config.toml
num_hidden_layers = 13
norm_place = "pre"
rope_theta = 295000.0
qk_norm = true
attn_scale = 0.202
extras = ["some layers without attention", "gated attention", "exclusive self-attention", "hashed n-gram embeddings", "skips across layers", "capped logits"]
init_std_qkv = 0.033
init_std_o = 0.0
learning_rate = 0.00736
lr_mult_o = 1.5
decay_fraction = 0.761
max_seq_len = 1024
doc_mask = true
Each number is 500 + 40 x the weight over the matrix's rms, rounded and kept within 0 to 999. Layers, rows and columns count from 0. Numbers have three digits each.

# layer 8 MLP up, 1024x384, rms 0.155, rows 767-875, columns 256-383
467487558495452426505510498556546519517549422477523499512502421523474501516576521502527472626484480451566531477555492524519501463501400493546519485571474515509438488532482503441561458422431500462539478480526414492476530457558540489497525551478504513529580602536507513536508493470545479386506558512508485495512480534515421460552477512511553495440513429466550525471543521459537475501469
492477507523470576554560578541453524490487499557472460523458518567517427485480536489540499477527509512507472508453553473511490493437566519495424469495452551513555514470501546571507519534575486446539512478479497465467493528540495504566484483503451465490459475466434501487573502531517454451491495541542526527471513485573561501509483585526567584463456487541513545477517526460439512526496
478545505538485529519489548498470516430518576552473443508514512412613527483523523436452481459543490570508461479497501477510574447507538487451530463530539475482419548463452474462553515472513553431499486502430512511448447505429572483598537475523407565564531522415563519511456516515437515556406437536486501462499532484507442556497431470558545494603499491595487436527444513499503505470519
522479500497591526470544593502495516523541572473420461452541475528553469505506522509463528509487597473476481518556473549572446563384425548466430543500438448485495502538450475437505488545568503463467538426474504491443518510498473524537485497479487617583512520514542507506518543538566534541481556447518502515547473427428527446515484534502549455521600482511442530519528480530498550552437
411474549573516449595544542486466550500543499526476507545467526440506480472551477450527555463526541526455511487608524501402555401494474448486501530514471482448535497496522520509489426545574518515483467448558521566502464447533481536510525483517475526511492486510547502579452630437526438509482486439494501539582464481536468473537607502448506529476521561531472418473517427572496496556491
600476476533524460546510517469530526460502481467559510501491526546515526453532458490563521497556451503559363534511422481528467520538539505517509501439498431520476555485543477566531431494556482507587519508593488494546472501460506531458422475449496509495508453511461433503567542458541473545502503476485505530526466536520537474521532536494567468529485491533541512454588617526507518541491
516465437483531537503507485596497518422513443429499501577478481533548532532440492471502565441435484449559508502506456542529516504491555486532487492488494527532552582481509548492455471514456498478575519518507541555435572495506571438472512483531457429513517455515539537437505548500506405503520552475504508514481511467562464464504496501476478508427534505488505561542495525480463474546517
549512527499569457481498507504447542508483495519541526538579578502535469456488567486497545566532525529464589493468522522508556521467491542511499509570492491480533515346490459580484453578425522521461490516525511486515530530544545457502548452503492576501489615495480522451454448487520542464550485445466389411491502403524513465512476536467444487499470495488583491533459503448457418473424
500488457477494503504538496531520571542456552513542446479426511479630525503531497525468508519533473481522462538490417461448501447506561476476481472471498507520461455500478461507508497395472476470468492542508487485447559523506477463529510569412526551480607544526454514455484444519438551512488506509470459514592483496507475423478519488532512513465514480493428448437495514515527502471487
503523513514510497501497489508552413481496484494502527575451464539577505458512458519464521510467512485461501462473465532571517455488555463496455464461508463508495439530407565442547565491516508423486464560498501547477458510505531443449470524457511520517539452550523442534493481541487466503509434466498602521526518508500462574433532405497501560503541510534515492483526394436537478472538
493527440529525505542435522545471518566442506509529472459483467527524436464480483449530478530489504495509536467560604515487469489478516482591469491448552436523492492496442503542501488526492496442486508476479522488436574547504440481418486481426462556460543515428422509481477431490513450528510510531547487534471514505515519488517474561528513455538456516577556418501518461494486560544466
528526422584459449491570409536512499499448491561522569552454519561448526487491458476553571576488514541475503429550369493481457508479584476473492503507459497431436519558597473524533486486474512495463517409593508582512505402448479421507483447511388447529464464471523551424502473466494610576515544513551529493475521576524509509502473511490512517530463520528488525529456492496468546493484
504548464610514487522528471524579500496495477485572430502421507435469536431554497444530533485462571475462599443491488516466553537509475466499504462460473496489480525514462469484456541512556564528472547520452463451490481460472520507409522510438567473547513513482475461490510475525507512494511451527482576544519482521509508468497492495541552472556476582443525502522479472492479464487551
426505524502551450484512491480565494448536498492435564547560500471509467477471500435553523547484445490527467474411486552531477553547452509463479533484594548528462551533551523536520499544519484512541525538448469463488540568521535567476501444549471473511447433472514456516425452502482478449474469499522545481507534554564578503507511480483525433423474483484474493443476502470516442500523
542458533513522501532512509509555522437512419487481536485498478506511516501520529539448463516495529479504552523536517411426528516508553508525461478547445508468518570477460472549469503510478478466488539565479528493516457523512481435547420446471447517488550528512508530442485538404572416453501497523533478441507575467512437496517475518462516404552473545498460508520444442523537468543472
455536488527470541513441539486487549500495509507481520482406475531445499498483452503497429520416486501433549520568453518399572517498486503565435421468507581513502509465534415510541509545469526474572435525449568502502534423446557545534454421504524553486419499456449532508480447522484511520503512482497480497530479553528523563510514534491533557533467447503508497471535542466528508459579
488555494521443554485541481534478572534472459496529495520444506538491447563488540569446532481473435539541564506539490511432499529451487438526519471518532504510461499531517503491598460484463529536499521539520448478487486471511442545494517485465432487447452482582497500502492435532570490445474602512466509448471451512469485494582446475495500441452501478517485542536492473430459444540430
513521591600480553537474488494531500542490506519537483519488510519536503465513462493555588473535485478564500526544578465462528511491525494390475530489480482462494530497486452429458540553410499543471513440503503444439477485500493472469547503518352532488466425475541473470527489500466515480497456537439595524524499518442566529500509506462504548486459489526506531488497431505515427491509
452513519462522479603446485415446547427574499537509544475526532466501519450418468532517439563532488478499516465499497482511560489427540496530576541529496508484520467496482454460533519468544496494566521498463513521503479449505536503514484575498458522445442580481396398534504527538471548523504466457544537523479516472520536480526470487501505488569461497548518528505503523533506474496471
521517514485530494482439480465502459529482510525499422486446504544587512476447620355466447464471570500531400546418580503521514544479455584544461488491519551545546520528504494589539533508492507465521530505538466462482515461473407505480562504479495555459445470491529469535414483507506525542486524509502490504514486457474449527501586522489446554446446546447483488577532521424519564535545
496453453515488516529526526563507532471458484573497549508510550479483463482525488419529493460492559533509462511592448467495467505502515432502485526512475516448473510496438475519586548451461559548486463588498540490525542490466557498494506459480415467537551467502520520481548473470577494502513556533471454495552558508508509557488494528545525491512564500503551410474547505525524478500543
548434528527524469495490458433518450471488513567516560546521457563456505485525486478556544537509549501435473469440446553473502512512500445529595510488461461516536417491530478432575482440516509448469494489511497539476600533518508468535510484418487524499501490492486488451544486505483488504515513622522543460533515561468490449440471472516505460477551447493554494525562547483521504502470
439412504564552454544568521477482444499518471476536475436500577501449477565500497460439456522489481478484503471549493464527425566434546513506507511524544486539474499491458456517509498547498495537514557526460421526414518496562526515542512505456389515546476509566433520491493491472544477459469520596451504546490514482510498504501480469523529535468535445508432442518551482470509456460466
529533446483511538413496510467490501556465461518496556503471475517566530505534513541460476499541536527436525471502570524531508531517475469481537591514510464473570533493453501584549433477504578519424537515461530491512526519402448535574525484473508532467582490514496490545425425548443524495439505562481458513495541552432519464469606457468395551531528471518504519565519503473476528540462
505475553527528480465462438454478467505517481436464469512559472491508513470445537473481492498506478434498449521522486530453523546595553530520542529477490512466464416562538454449497547531472524473484484463576488508494495558523527460476519536506531483581523468479511492452485422443461530560485443497539475501477502449545556459463458464445461471500471466557534490514507530444492492524455
490499484591454453463472439527489499564518467467551470495601496421527497526497540497498422448544572508503548520512529532467498532576506465509512552550461502519562546519468443446493448487504535485520551538493500519482484555472471428536554468478461531458546538448503514449455480508590528464495535600488529414506513458494522481483489473485512431523477434539442522506501466500465548548480
458485486515481541475505519453531584411512531459511483449491451561488520525523520504548497542501494459505460511537530466428503512478509472564558504520511452521477504468471537495488555456461445539453464454522554500545491480586504392455446497542478602545503513511565482486533446531515548472522509533444492508490514505419507517439509489523545481441503442557448521524436518561470528444527
548467500557437531494427568552431469588543453500527522486539491485518474478547457462460548463488497477480460561540485582486523494584593429492456473492460504567548474475493477515473486563499487545463550484513499455523480463485459496542535527497496510513420505544553497506507494546490545503465538487464537483540498499417410415510542571555424477490553495459517449547483461491501569493506
505506533469504495483554428508479588552488507478559529509468460432425584522458451453540534449447503450479529506456475480528527493476422495506562592449429527511433448507515587557472467554457567438484507423541477529577506508484496481528557473467461528517541551530533490526603510557460527520448576528524477470518510459599603517505449523518476528591501471430560479492526463547512463533511
481568443582543530501465509549486442521469460551503463471581489549511440438505424464481584486430488492462523461526535536452488475479529484380502529463489518564484509544488494468498493545525467476483495518484471525533492512503530564472535512496569542506486547513498529496502558509454551550467400503509444501446536508501558581510556505437508480505492472539477512523519533524467546514497
400489451375575507522519528501560571458488502548463424481556497519505451563402594470513558496506465518499495534573470452484489582464510452496435531482501486550547445535507451525501414536460518525556512467424442533525590453461498487451452488513450478452475443488453485490481536434510474564612524507518529472458524506511544489573484498476542458450477496471528471534510522574429443492507
520528477461513501475525520506477566532497482466479480505510478512476471546423422556461512430504473496488488482468476500512460508570474536552559481457467427508486559481478522408424459484565453439387450507497517480545523530538485464490457541509507524511509509517467453523504489535486600535568484491507484495498519503475489476499479557573456481508533474490575460534496508523506496525458
462474480552418458518520544465523503442540518492463540578488491530518459458497540518572525471490526393486559492444420425504503423505486574449514456523458523440526486538526491487463523519494470545499483459543575385520480541539520541507557469461523443518541564516443478509489561474542531449570485487453531467498573484486458535425545540495451538464492511427473533461466506467519482566419
451530468626448468540534557520490452479566460500517463487496491559437536513578523531518506526543433450474456347468413502481526427495440489583518464436573455492486501529556507488504442500495518448502486518483515496507520504507432488495521456483440465435502504557540514452445504447434498563533511501531568474522459511467472456490491512477535520511506443483468547464485538527511502505529
519481513467442485537436543523547456518469453461519486425445506516449518468533531481498534526514502486517467483518417507526596433499478458483552567447551527527522529596475454455419520444490458524565503458459510489562477518414458588533450493533495534462523476560538569501544454521452482492505461507493612616462539520510530501451537511565543554434536522527507453412455536475519573521570
516489435505457531519433464527508500474481498528523556496503488470551485485526436505483459513485539461489502520510472433512463531520523470564522543546464505416467554452442597492531455493504498452548527601530447483456531564523498506443405457492504547415460529472484482500383515491496494441477418401446518512457541481595458479543493469499469513400627447447577536452503469480463560514480
519471583486509495396445530498500416507508559476535493517493513546477535481427506564526538578561481506539474574474435535479440496556533451528450463519512532530472518433526565503557494521517496454490482550475537500511441505494544533500503486478457471419484497497419462505492443490508581479551500514459550467494564545501509502479504469503519481524539516481506507469565547522489510542443
493498577514504505572426499463470558479505475478474539420510535485525497459480484486523522506497535499524535542510429563487553432493490535503506475461495419549529432567559500504469552516561544455507497464456436518487502484492569470516496502476488509466535446440552567524515462452523506538503480519449494447559544607535502474487547603545529561520501487499483538486495459498504446520458
605436468492502431533479579415499577478513479462547479556484383506494500527514500496548495435548500489477416486497530506443518559494505517473506472486529505521499498463472486503503528470548516440455513523502514469512572480558558446570484560430483515444571532537538554484479506470430464536475409507506504496462508405436483559563464530525463605419523517557522485511531531553488476540462
558555476521469537492502476506465436501453522516560583520502444461528515488500505507472470459447455535485558522457429544600413469523425439532513493503447537560472500506490447497438501459493478541481576488533541495421478538498478498501517521517492473479502548502480510543422500506549531523529477505439520468465579468518463472481479489488447513500494505479553538508532474490484521435497
540453501494458493594524499557444516482411424533494507493487415461425495466476455475493514529520480480479517595492470484458483486507507512428607547510501543527517487486474497495475485545558453453552501607536570450507436469501488536542437466485493523560413541497465522553516471465555523504469486443556535556543495514516529495465476509489483485476509465544516500521518405468468565461521
473515472399458535514551497477504507506474513466492499598511509535460456539510497435449511491518479489496549495542487511485430488469505460502481461543537519455544517484494428515558493444425502496543532460535558524520503444519535469456475463496554435548501483509502456464559482534528501467467460471456449491476475473435450549501460495568526501466471541490535456501504482481497501458565
496508486403524575447583554457492555529451456539470478496499539468492564556466529519427507504515426513501469501430497468471518566460498462490569542527425493447495522459418476475486426481615564471528450450437480523490477506514414510530483417505468485510577535506500484517501532553525499445394531582515464489508494461454480486465480463457499491448536473558558489482463483462464508503592
509520461562519462540473534501553480500537509516488557569457472476469519523527532462456472472454486460437472566537482461482491419516525547529488531479556507463410511490516501488529461467449510476404575490505408512442542551474471511522540395501514484522559551468559462465374447494471515444505476479565557527499591508495530478470520487522435484464421519464479525481509531427554474416489
535510564539525528432502581508449485509561494513492555521529533484471559473554484499498533517511493401519479537469463512493398525545579505448522489482498494530474563485491501468502511463460560522528497462502476480480509497474483499561481504492491508470483513457582419460505447477486492485492531567484486446433482492540515521540477519503496570501473448448526505504463506486479496454432
475523513495501478473467477535559536527500489509515555467466524526497477494526490532508574490515485444478542534451542467497574438482492551516547487515461567538502486546535477515504458513536497481507518445538457545417523517510476517504462494469485551578440477513550502419413481448420562532467493504431487503418601550491484510472471401466599575405430514497514505529537452502478531456546
529541503506544455468531518511529445519509468540508506497486510467562493544461519456509470513479404516431462500562521467539561446559494468537420534518527451454512484504456470489497480486523573522517515536498507553508500544456563416508503447542432539547411522444519472493471571493426511521422498538428503557522531553426468527438545516471484510567455462464527465506503436510538511538546
542490464526460508487489394518427565440514462477489477503501501471515458468472512507458554505518462489478474422563458525463432533453507547462483519571448517526488483454470593452462475451508469549489541462513465496500473451504532526468479463486494509573479515468523552453587482501510435478436482465594460474519531414575468477520496464501527526540508537508551442505523475459545427480455
481546476467485485512485479471515471553527490565482434406501506472534427514557453450489462434468465495436544479502510537506509496440463526435479514497475460597470455452528463500461468450564497549474523474562512499435455468524521389536526532476483541415573544457500431446521525458547583457452413516472473565502472463477442499566447595530482465530480546532500510497493576502517501462481
456528417485472515504491521547511521482549448527510466591495433507545489438487484515551474579488477506525475550536537538570541504417512512466424490525529562454551438436529464494447477473474539541484527469553516524498500538470478534531490501478467493448504485415551498454519488543462479475497521430540517492442482431479454471488446454519452545517504480612486390450453522497466572468539
478534483499461552518501456471546485483528486491538449550494476529465532489469558548480487466454524543547488518442484492532444445559542521448506515482483512475505503509504529486489521548468481517508512523488493498487502495488479482547467528505517503466550506499494494521549505460483455483530594500511461555456515521494490510412526496551535574518475446473489452464540543464525471566500
490589567472422494549538484463459560533563456516582547509466466575559468523481553490486576535558516468545488494491434514516489547441488471490546515484472415598492502594507480410529476511551567469487534504536518486520505590470443504452484503595589474460491536514501478512446536490461475529444530510499557469420502504503491482510458454526523516505422516483529514456585525419525521486430
486513526511399539495493432621449527550470496524435488529512374471435555467476562509493510496573485427518554536466541472471436543563496560549484474512505472554538489453571500553489496518556525492532426458554484440487451530477509525487497499532459531500554553539457427460474433544541428487501432457453475550528570493500435456530544458545511541499498512485449424496429565518424502508498
440523521540456444523522492458495513528471519434524517489511494486479546504542496537473485479499429460482519533460493433465521512483487478456469419486486484514568443537443454435417534525531541471555510561481554514474503583509482499497488519503439490536556460564440530485476466491495536520498504530516488433508474521478503545467507502509471524505530482480472536540512557531488530544517
463537489542472559522471483519484477473411519503598487522473600518562538469506485433474495478486553421552532508533471567526479514506587479534490450442517491492446510580558479473514507517498448550539520480467502473464498506460460506521511557525472537553469444475463532493482468540476547496549444550451527529522439510485536500558483526525476561533442552473592469494445474504421492466528
457503479479562540445492519462452522514554536471476564497496436527437461481543496583459469466527507480508504530466545431517506446457557489533519542468568494481466522440508474556492553493372479472442456506532583451498501517502525471499451581510436455490456449490520530514476527455518541541489547596533493511442466555539459569517494445588500594474568494500490523475547483436530500513515
473509461520562607483520457515438476498471514532516592479459520528529432511560501421451456489594442421568553485499442541566573518534485538491436497477523519504585516491556496483493512493470478432478516516565446542538480529526472493469526510425540421492556520520435498449541487515457466457532526451537520438503521559556445469477447509515477476504455514469483479529472498454449482538512
489465591561535458498549504502496468475529502441463451506539484486506531475504590431428555511511488520605542523483459549528523449459447508526513514503576505510475466521507571468435522427493456484456539440539526578570393573470558525545487475451497476521524472508543466443494523492516518567469583528469483553492516534494497446565467419495479539543477517499517512540527456569501517492494
500546456512544471551547479463483527478513476520498521497495479455495467541445500542491474489544490507467460507415512480457533492517517559542446449496519471486554479508470486513496509484476526556431528442425534475492417504443480570512549453484503534464454509458526477464437507466467564481552447444476468473500457552472491504479436461499476483469481476514506481573503497529427499451484
493458552543493552561583471476523502477620456471514493501511515513532517472533465474500504473501520475395565508576519512520621528524417514540464512554524436510503463487457493469470428587585572513408463502564500550465524502482479469512440495539442545511433467542502520569494507509531458483481508452468499529524506514442505525527516509530540497584458453507447504443459472490510462499542
463539503511471426524467513508518413496517451502510488511484464402433513518477474500537457515408523443462499550499505464474522483528512510475472448536485486476564451568491538468560540511445490465493492491494475524484508481574515527588524527431556472481525491522488466572482426436524467518527464534487421456469485462534444501470576444510477512520436494509456577386489530458488525528564
536474484493465491421461474472474551543461481472465399585553504498484527494579470532503412443483456490524511555477495528475513548514536508530548537548506498565474581509441445518519515453523516499473485462518458485507445475486457496491503483452580541558448532511514483465499536566564501571558509494537501427461509453503495550460546534480554438537427426496523543494410513538488535526489
517510433418464539467536433503443521449515499516539458485562589489500511493548449532515545505479548497562447494556502545467531435460485519512498519456518501474584477503428552489482505547526456505594502508518517453566598537505525491536438485540535553489554486499522556483516490485482499476439531503478574487495522469474475584492512489489511501486498511405556485519457480515549579517513
526547476460554497391549499410524592504439543494540485504509523452488450562477531503421408535513502557503559545460558498485513460490543574535508394558457482482549522434449500503431436519512411569440518527507457553466475567609493504552406480534577558548500566589473509459581481382535531476541554468484507457455453525488501526542531480628492462467510475426474458572520534531513559455521
526510519500488581474501488458496478446506561585507518546464447497487451559443508554472519434517469552537488463447526488560572509454496432565443437508501450525440443545521565476575506558516458581542512433498518492490479534480491515462488554463486518511529426433520471462510482450470538426526476553512543427500526450468504518511527513498422482476573554563524490567513455484522590497551
509520485502445528498460503517468533508502518537569454477561481516531483586507365468422571581558483487443458516459508537480454511510506551544500499572523482499430459552461473502510583485514432499534541478471503560520431479477545493494532387500471487488487494436458494486478531379470540464502504501485490503492467551411435491490510523488503546501460546509479508485540495488582487535482
544559430497513528545542422523488480539501490512536474539502559515461528485546534510543511428486514578509500440513512474492526519433448470553502514542566522570549552558554492547530568506502492453529478465417506590464463504427531480533514544487450513491489575519498570487500487554571483523545468541561404515467507474490543450508516517502485497523625533434500523492513512434532461492532
535427500499503498537466516456430494470416393528483517514562488495434529494513561498527531521520485427589446495454483467526488627491554573586433467505467461467584483509540549521474477467531462487474521460618552516539517472561391512493510484520483433522469510508534496508552462449490471514451515502465520555547503510505493437435539536500510496558527460460496513502434496502487488525561
471457467440537517545535506505520513411507549571509528487536495541456496486424479540480509566529492469538452542520553504488499520524450458470438486484479478576472487438463468512469432491564469524566461552528478493539500541385398541529428518506466503497529538530545466458515420462495523461476532463535501498501487541563515591499502444493490558473549518458558521460538538489498480427509
515500495526537532491500470549450469553528515499529492501551521530503475580508495517523477435504422460529491517483548532547469548545494588535518542504508408491500504493492462505453446580481480491499477535492490481511457514498432467507467449533493545476536536528518510527469449450506482530494491473525542463557485514501585510494484508463428528526446479556477500514549492461469449475533
479461490454490462495539492525465547539520548488480538512484513561594535455466428510535461478461556456489492519560456460508548492557498576547490483497519472484514505533460475522441473487463481498457468572554545456536504549464546490489529477456529483548508511546489495517522575510453524517475440473508507552451490565433540515486542485449520536455471524522509431542494530434437507492473
459466508501499535451461470545527550553574470397546528458529468497451507510519535436588499393446463501502516544459472545456540560568518536547575511479516434505440452499534498553454540557503505447581474356524593496464433496540482465521548453514469509546451453447503452521549460506526524491520568495540517498464456494554484494491428434439513467451568553475524443428531462529465464487539
544469506545561521476609520469516442544474500524551551548543482454474440458536467429513553432502543492517396468504524549515543429512422559501464582454471506475560496592544436569473478469487512460520457531539455497529568544479538505510494470526488527508478504491540550544549541518573523517483512471551540503486573479499565474504482554494462499471500541484529458542597452505466468488473
472503473518454511518501536533572456537471529509504545542419528501603528482574516500438438494460541595425539560448543489421410527491507493503508459462535503403566474512486495435515493536433590493514497475516579453501523536499527464417507482544462548516514495531457503566505507491505456478552433514533501433478498466502500505594499512468527495532520485424514551489442557462468509493430
430484499468487451495445541490501430474472570531441479554522476533442480517589538485383503463458510553435424560542450457470550439528504504441542505541446503527576534520477510487477464499463533536482530440515485463466529547554583473509534556496480534600594543455463464470486505499542486466492544462489562474517533460474487439503526548533503566489550493485512453509606501544521494471538
543526515506496507519508526468526521484527518455511486469472518515485524600503514512486511495527457543529495516441520483519525438483454506576499506437569509521513491478491427443505480509480500504393472546493509520526482536540525489559514452498494520485477521572482483529541496608499517520509494480479462532566537586540466544497473549511509449479493555511510555440437489560513508513479
505489425427543465486514414542466491474420526460466442453541543458478484516489512440489505466514481588468514505582478536484418544493462478508512487449533518445510495503543549475455503545548507493456472524469513478459517540477512427536490537477579488509473448508520530479561463461467564491554468536506512426484590534526489490447475516443516433531512469450449555430519460591493441462574
533486501516604418449495581548482534461448514544554483487515552519505536534491454564510464489485461527548492502478520470567450516475506601544499451540488513485463506507497530468594443460497505512527507496430513497555523493536531495526511514533521594479505478484524481545495531498480505499480443421593522473505481517512441530550575491487541470486486484476516505492504523463471420489530
509517493537494523537496471478519504461488368530517534400488456515543541414449508538481479493448545522527430496456431550565457478491506509435523498480460462532597538531477527493466472587503433536435530515487456483423502495521502486540492513471514519583491439538481549456529553513543413490506493518557519530571479522480549453552499549515558444436524573439567438476494491520559484511538
514482421527496500572526522465450606476448532380496530441540537520486514505526511508410462551523532506495454491538500491477529520586449523500510479571510583581470509550427417478552423504522514477525521569488550459503464458444546444523428484523525468507508513549546557491450505463432459521488488434525519543511568483499569563504486460543494502508564491457528545457531489471513428507538
536466487469508510510531506414529543573405447473472506551490517517473483541479540467498484463496470551511462488511521521473480490495495532528464462468484536503496624508488485474565523502528520500467521420506518538484442445484434519550490486482576569475476511523489488517501545506488525503473536536481527425421418539448497471450511520464554470502565491523502482479473499542436528512453
422512499500531524528489506539472492521525517501481455480515442515500477513440487492547520543477511479469581454503566431483503489487540445518513449547462535536552502504514493420535538531449528483511506458517529492454464491507528518490460442514499576451396491583486460454541517496509499476420502450495462507498437507541450438545419473509466494482490524497524521471492536534562456525498
573515454428526450533425417504537582537490483525496515532492464529485498495609486489532534515486520481537507491472567573535450504525548519493425465544488586502601550572503532512419539496529553463525482536532514518478506539518470572501456587496560514478560512511429537482528464545438531483502571483476488490484513478496487494512544514454523552504422521524555568472486507497468487477552
550485474430528535483516515555496470566463523492517476578458537478508462556529461475528474482511442529514479484411491411474470534504469445507444471446498493505473458518536442495512495553522504519554580512481513448470561509490491518546514548473471514551495447521464489503477520497514501469444427469448502479498473520404493458518560438432546528482501472476489542493524464534473511484423
498465520440579501517545513555539467482531484518531497423494507501499536404438497523461449597448496483505510524420512459533379499485503471511452491535509536503528550493422561480561552519513510466437461569471493541494550469502473529568433507611550486516442457460456507463525448455487513545498505467488474487563510411538493529480462568583473467500525504397501468454473544471495463485522
543488495480541521482489521451504568488460555484494458494450480492503501516532465506526468420542497487489465433544503444506547562579499448591561476482503520427463479518515495479542496541530473439487473497435505537531454553476468504588506473495471469498455549578444550521502466470444555477549505488497487500523587506463475570427552511478475551456542495511550537466534570498460547511555
553484500483439471512529546536534541525496495522442477520502563430412436509509529509485452442494477531536525553466434467558500468451445464539551446504468519459520480428543435424539446509558542484507505539494474510515469423506509471493535444473452448505487532527495503514532512473469565502475512505498513405502429562599511465521442516529518446545536502537510518441536508500500429468523
506501501550516476466448479432433511508551467537458556480484543485429517470478472509507505502451526504509577452522520499503527480557478566495543467528458570477584475473467546497505543522520539499411473466496481525523503501510481471485513561444472500468452435465481408495514526513501497479533455481464451527560463508513468588543440436435472475464542518504513544463509485480474472534468
570416554515513534453438483525403541448510510469464485519467432494517562536476522480510509523527471507516475449431479491561503434486467508461519510581453534563515493482508530487480436466522588464500464493549551503539475564514507525492487478519509466499502481451497576573457486457456538572524524506489503485562479478417550535558429562415490498544510522548591431456479436459512510523502
507530502475443539511488498539474554524535519494522452543454455468448479557560481475513476486497518523466531466495428589495512591487511485449505547550455533489509498465517472552524547540501434502503471440536481478541475549550476509544434490622518553492454495500467475536546567518498487536464537547521465487467527500501478534468535422549468440524524569581512538500499494475512434561459
529499476479522530514521508441453549532507499409445478458525490557517458561499425433436510554510473439496544454514518529471461534485448407525476421509483450495477520512508508422424394443496562526490517426480508510476448514462491579439460584533502566543486524607459576501524536451482504481482533464458420441479512523539468486497588575514443523547467477500527448514546494508511465459492
481512507437513501472503457530535571513512441459508531526518498538543509572554473560449518496436490513456552523477507490454511520538497491468562433463469512518532551502526524510512503451460548437523452486485509468539436516455517515401501446590507525523516502518421527559530507508508519461504422506524415527521472426502475369495562462505500512497551531495480535460498456516533512564468
512536470449501447561572572447465484453513480523530485470530466522440544512495603506553498528491546462441481529511552521440508398485519409552447482495527468487531573504494516457523551490446594573598496541464529485535454464494461522528517491514544579476527516517467495574460452500582486409564501427509569472437462501479520568475548565555490546560526518452514484544428505525526464517492
496492514487509480542461510533452465502486520499478485561511444508508440479467476539514471510519492483543556530536483527521519520481458499475489492462523502470559532484508490520485486504498535517511492494500533547509508498472455431468508560458535505485551544559487527504545481544496515416462617475544500497505490509464505476486535544479528561495518482472474433560505536543496438455537
478529539547580510524490522543458537511532502452543501527511524428480507455480461528459436513546427457507488510514507497587465472538524562439496522507435514533500497531532489483482461556520470451536463523577475458524504507471506533435536514482586553512466468535544496521526488497500555560503448495549511525525430503461482507510488469540478472480521493463468496510460452550518481544523
518555553384543514509458501491511532497446600446499502464515509558495508445533549604507520528583458554506461521433484471482516507488534501418450517544476512489466477434444494513499498493489533457504451471461494510490533492445474543534506486559503513555513516515560488496478528481508509469487494582477508455515494488539474473428477545555500513487438462464409513541433528518568489540495
506456478495531539435532463480550458514507518531418517557519507459559507413460486465521491528446534491565566542511467428524514485530418465523519427488537525501550492565479473487463481516439531424524464520432475537515514476519456438512453539621513466485572479556520408542470492529461515500463456486522497460459537494532497372450496462417526490521545477480488507426397569437456535502473
493491494531481485571503458468560498468516472480449515509540479465491454491509482575467497570581517534503536450494423520443494512488513515548428517530540366534474500557525446486443489557534485458563441431471530511498469476465441490493426560545509489480459553521523545491447481505543509466492451494543484534487454523460414584504533560538489481487495487533502487483444531561477554535517
552527505491522514472531485473522490519517513465545482470500420536511492470501462505489485515467566502539535492540487482491502533538492490472432449499502411480513484509509520509485525541526516464489519462490505489490530493443490571441503536466515528519460474529381467536502501546526513511522533558487535565521420523481478508499463535481414506480454452509522490457444496503488466561558
512561470523491560517432516546507486505490537456529468445516552492553421567528525519487528534511537591447420506494534507424513448504475523488513476481443486477463490563469502473438485513457532498443570452451539510525509491470507507448486467514483528475413484559468476448477479484464453437445527482473484549439427526456438496496519486520462514515552491510477436512501514468482459570503
514478490510568544479493529403457500458540564431513406518576458451494455463510466472519487477543483473473525530552574517497460476557502507476490483567462510484528488469465580411515510577506484460459587542463451527490507515481527544521523427524442532557507484513464528455466544526547554474549521534526574470486463427527428480477553454483419445518577444443489522541423533516476461419527
484482463525539529473451481516559482441462531472545527492489490516493551429479550404470480450495476539544560469508461475464525459446510496486518435526518487532532384532439454539513454469450584499480489517486500447533479524523503464463515517582504500554498525432509395466432488481511542535523489419460423529485437447428529479493425568568502570529406490439530458458509540477453497441441
503459418486431482539475508438416453535514497499475484519491464554577430463547541473502426508502517491537509438403494489493457489578499602494528443488510511518489564537454524488535540475533535493479477536502567484433535476516527553437474505477425513536478408559499569479512484490534487475468428463489448512529504495485550507516467509485538507500496477532496442437456540590546510510526
503513533474466439474440482486544510546435510479527512452422494547503503539550508520490465525532456430471382606507487561429520541585488431486534499475528540537521537494465547495505450622525487514507496512537541471409478515474543439469462457542493532529488530497519477525554474513474435589534525519475514460532425561506483453485494531590483485499502507527550499563529490533485506407544
498465543427529488498465534513451504498430529454550442584501518476477495458430505430478483565518465440459473537516513524486509489545506526511480528457496474535447572508498457448543457426473564416490601439520511487552521477502502455454577398489469492521482501528517474490461488503478525529462463503523484502553523517543632573449443532457494487531469460489471456510532513514490520516486
503527548548470496428525510494530511525512501534472442577487533541446515450418519485546520465557519479446517499502419598556478534473446459516471451460505520532496555501484419510542441508443528535500545493393485533515449554464456504546456456528532478432484478413465542464460561466428446505416453574468487431486470473494459511435502461507491505507532482481466501540452547479493537415534
496562550519464543436565514566492527499517503514480541492493599538533492472346479469492510470489566440509459494480500558458568454480517448507544531494558466473566431533578558476500491463552555522599578413519463481474436445458404583510445514489478520515471484566453466554553496462498543410508435451527478466510459517513469477564508528413548496550498601534540432610517489483493461598445
480478528527484531490519409468528510466490549524519506439474481409563488559567481519484471529509488548485524372440583411526532532406460551486487545544513518522533464421513471452536489458513477450490518490437450479580457510493565436465515488440515564486520506397472550431577485482521489531504537560472469457481441527414495471510533475484471516515449515499509529550484512552542554456520
538467513517518545373540537476551501488493491509451495508479466587478499432570519512558436512460488447456526480527446560534424518537480507469485484508502510495543523487510480489495453461539526482534467492566502537445556461470493511512510539585516563551505544513388510506541459514516459527532454507493484516510488503522474495549570471502519554453472520460487517436478511490467516506611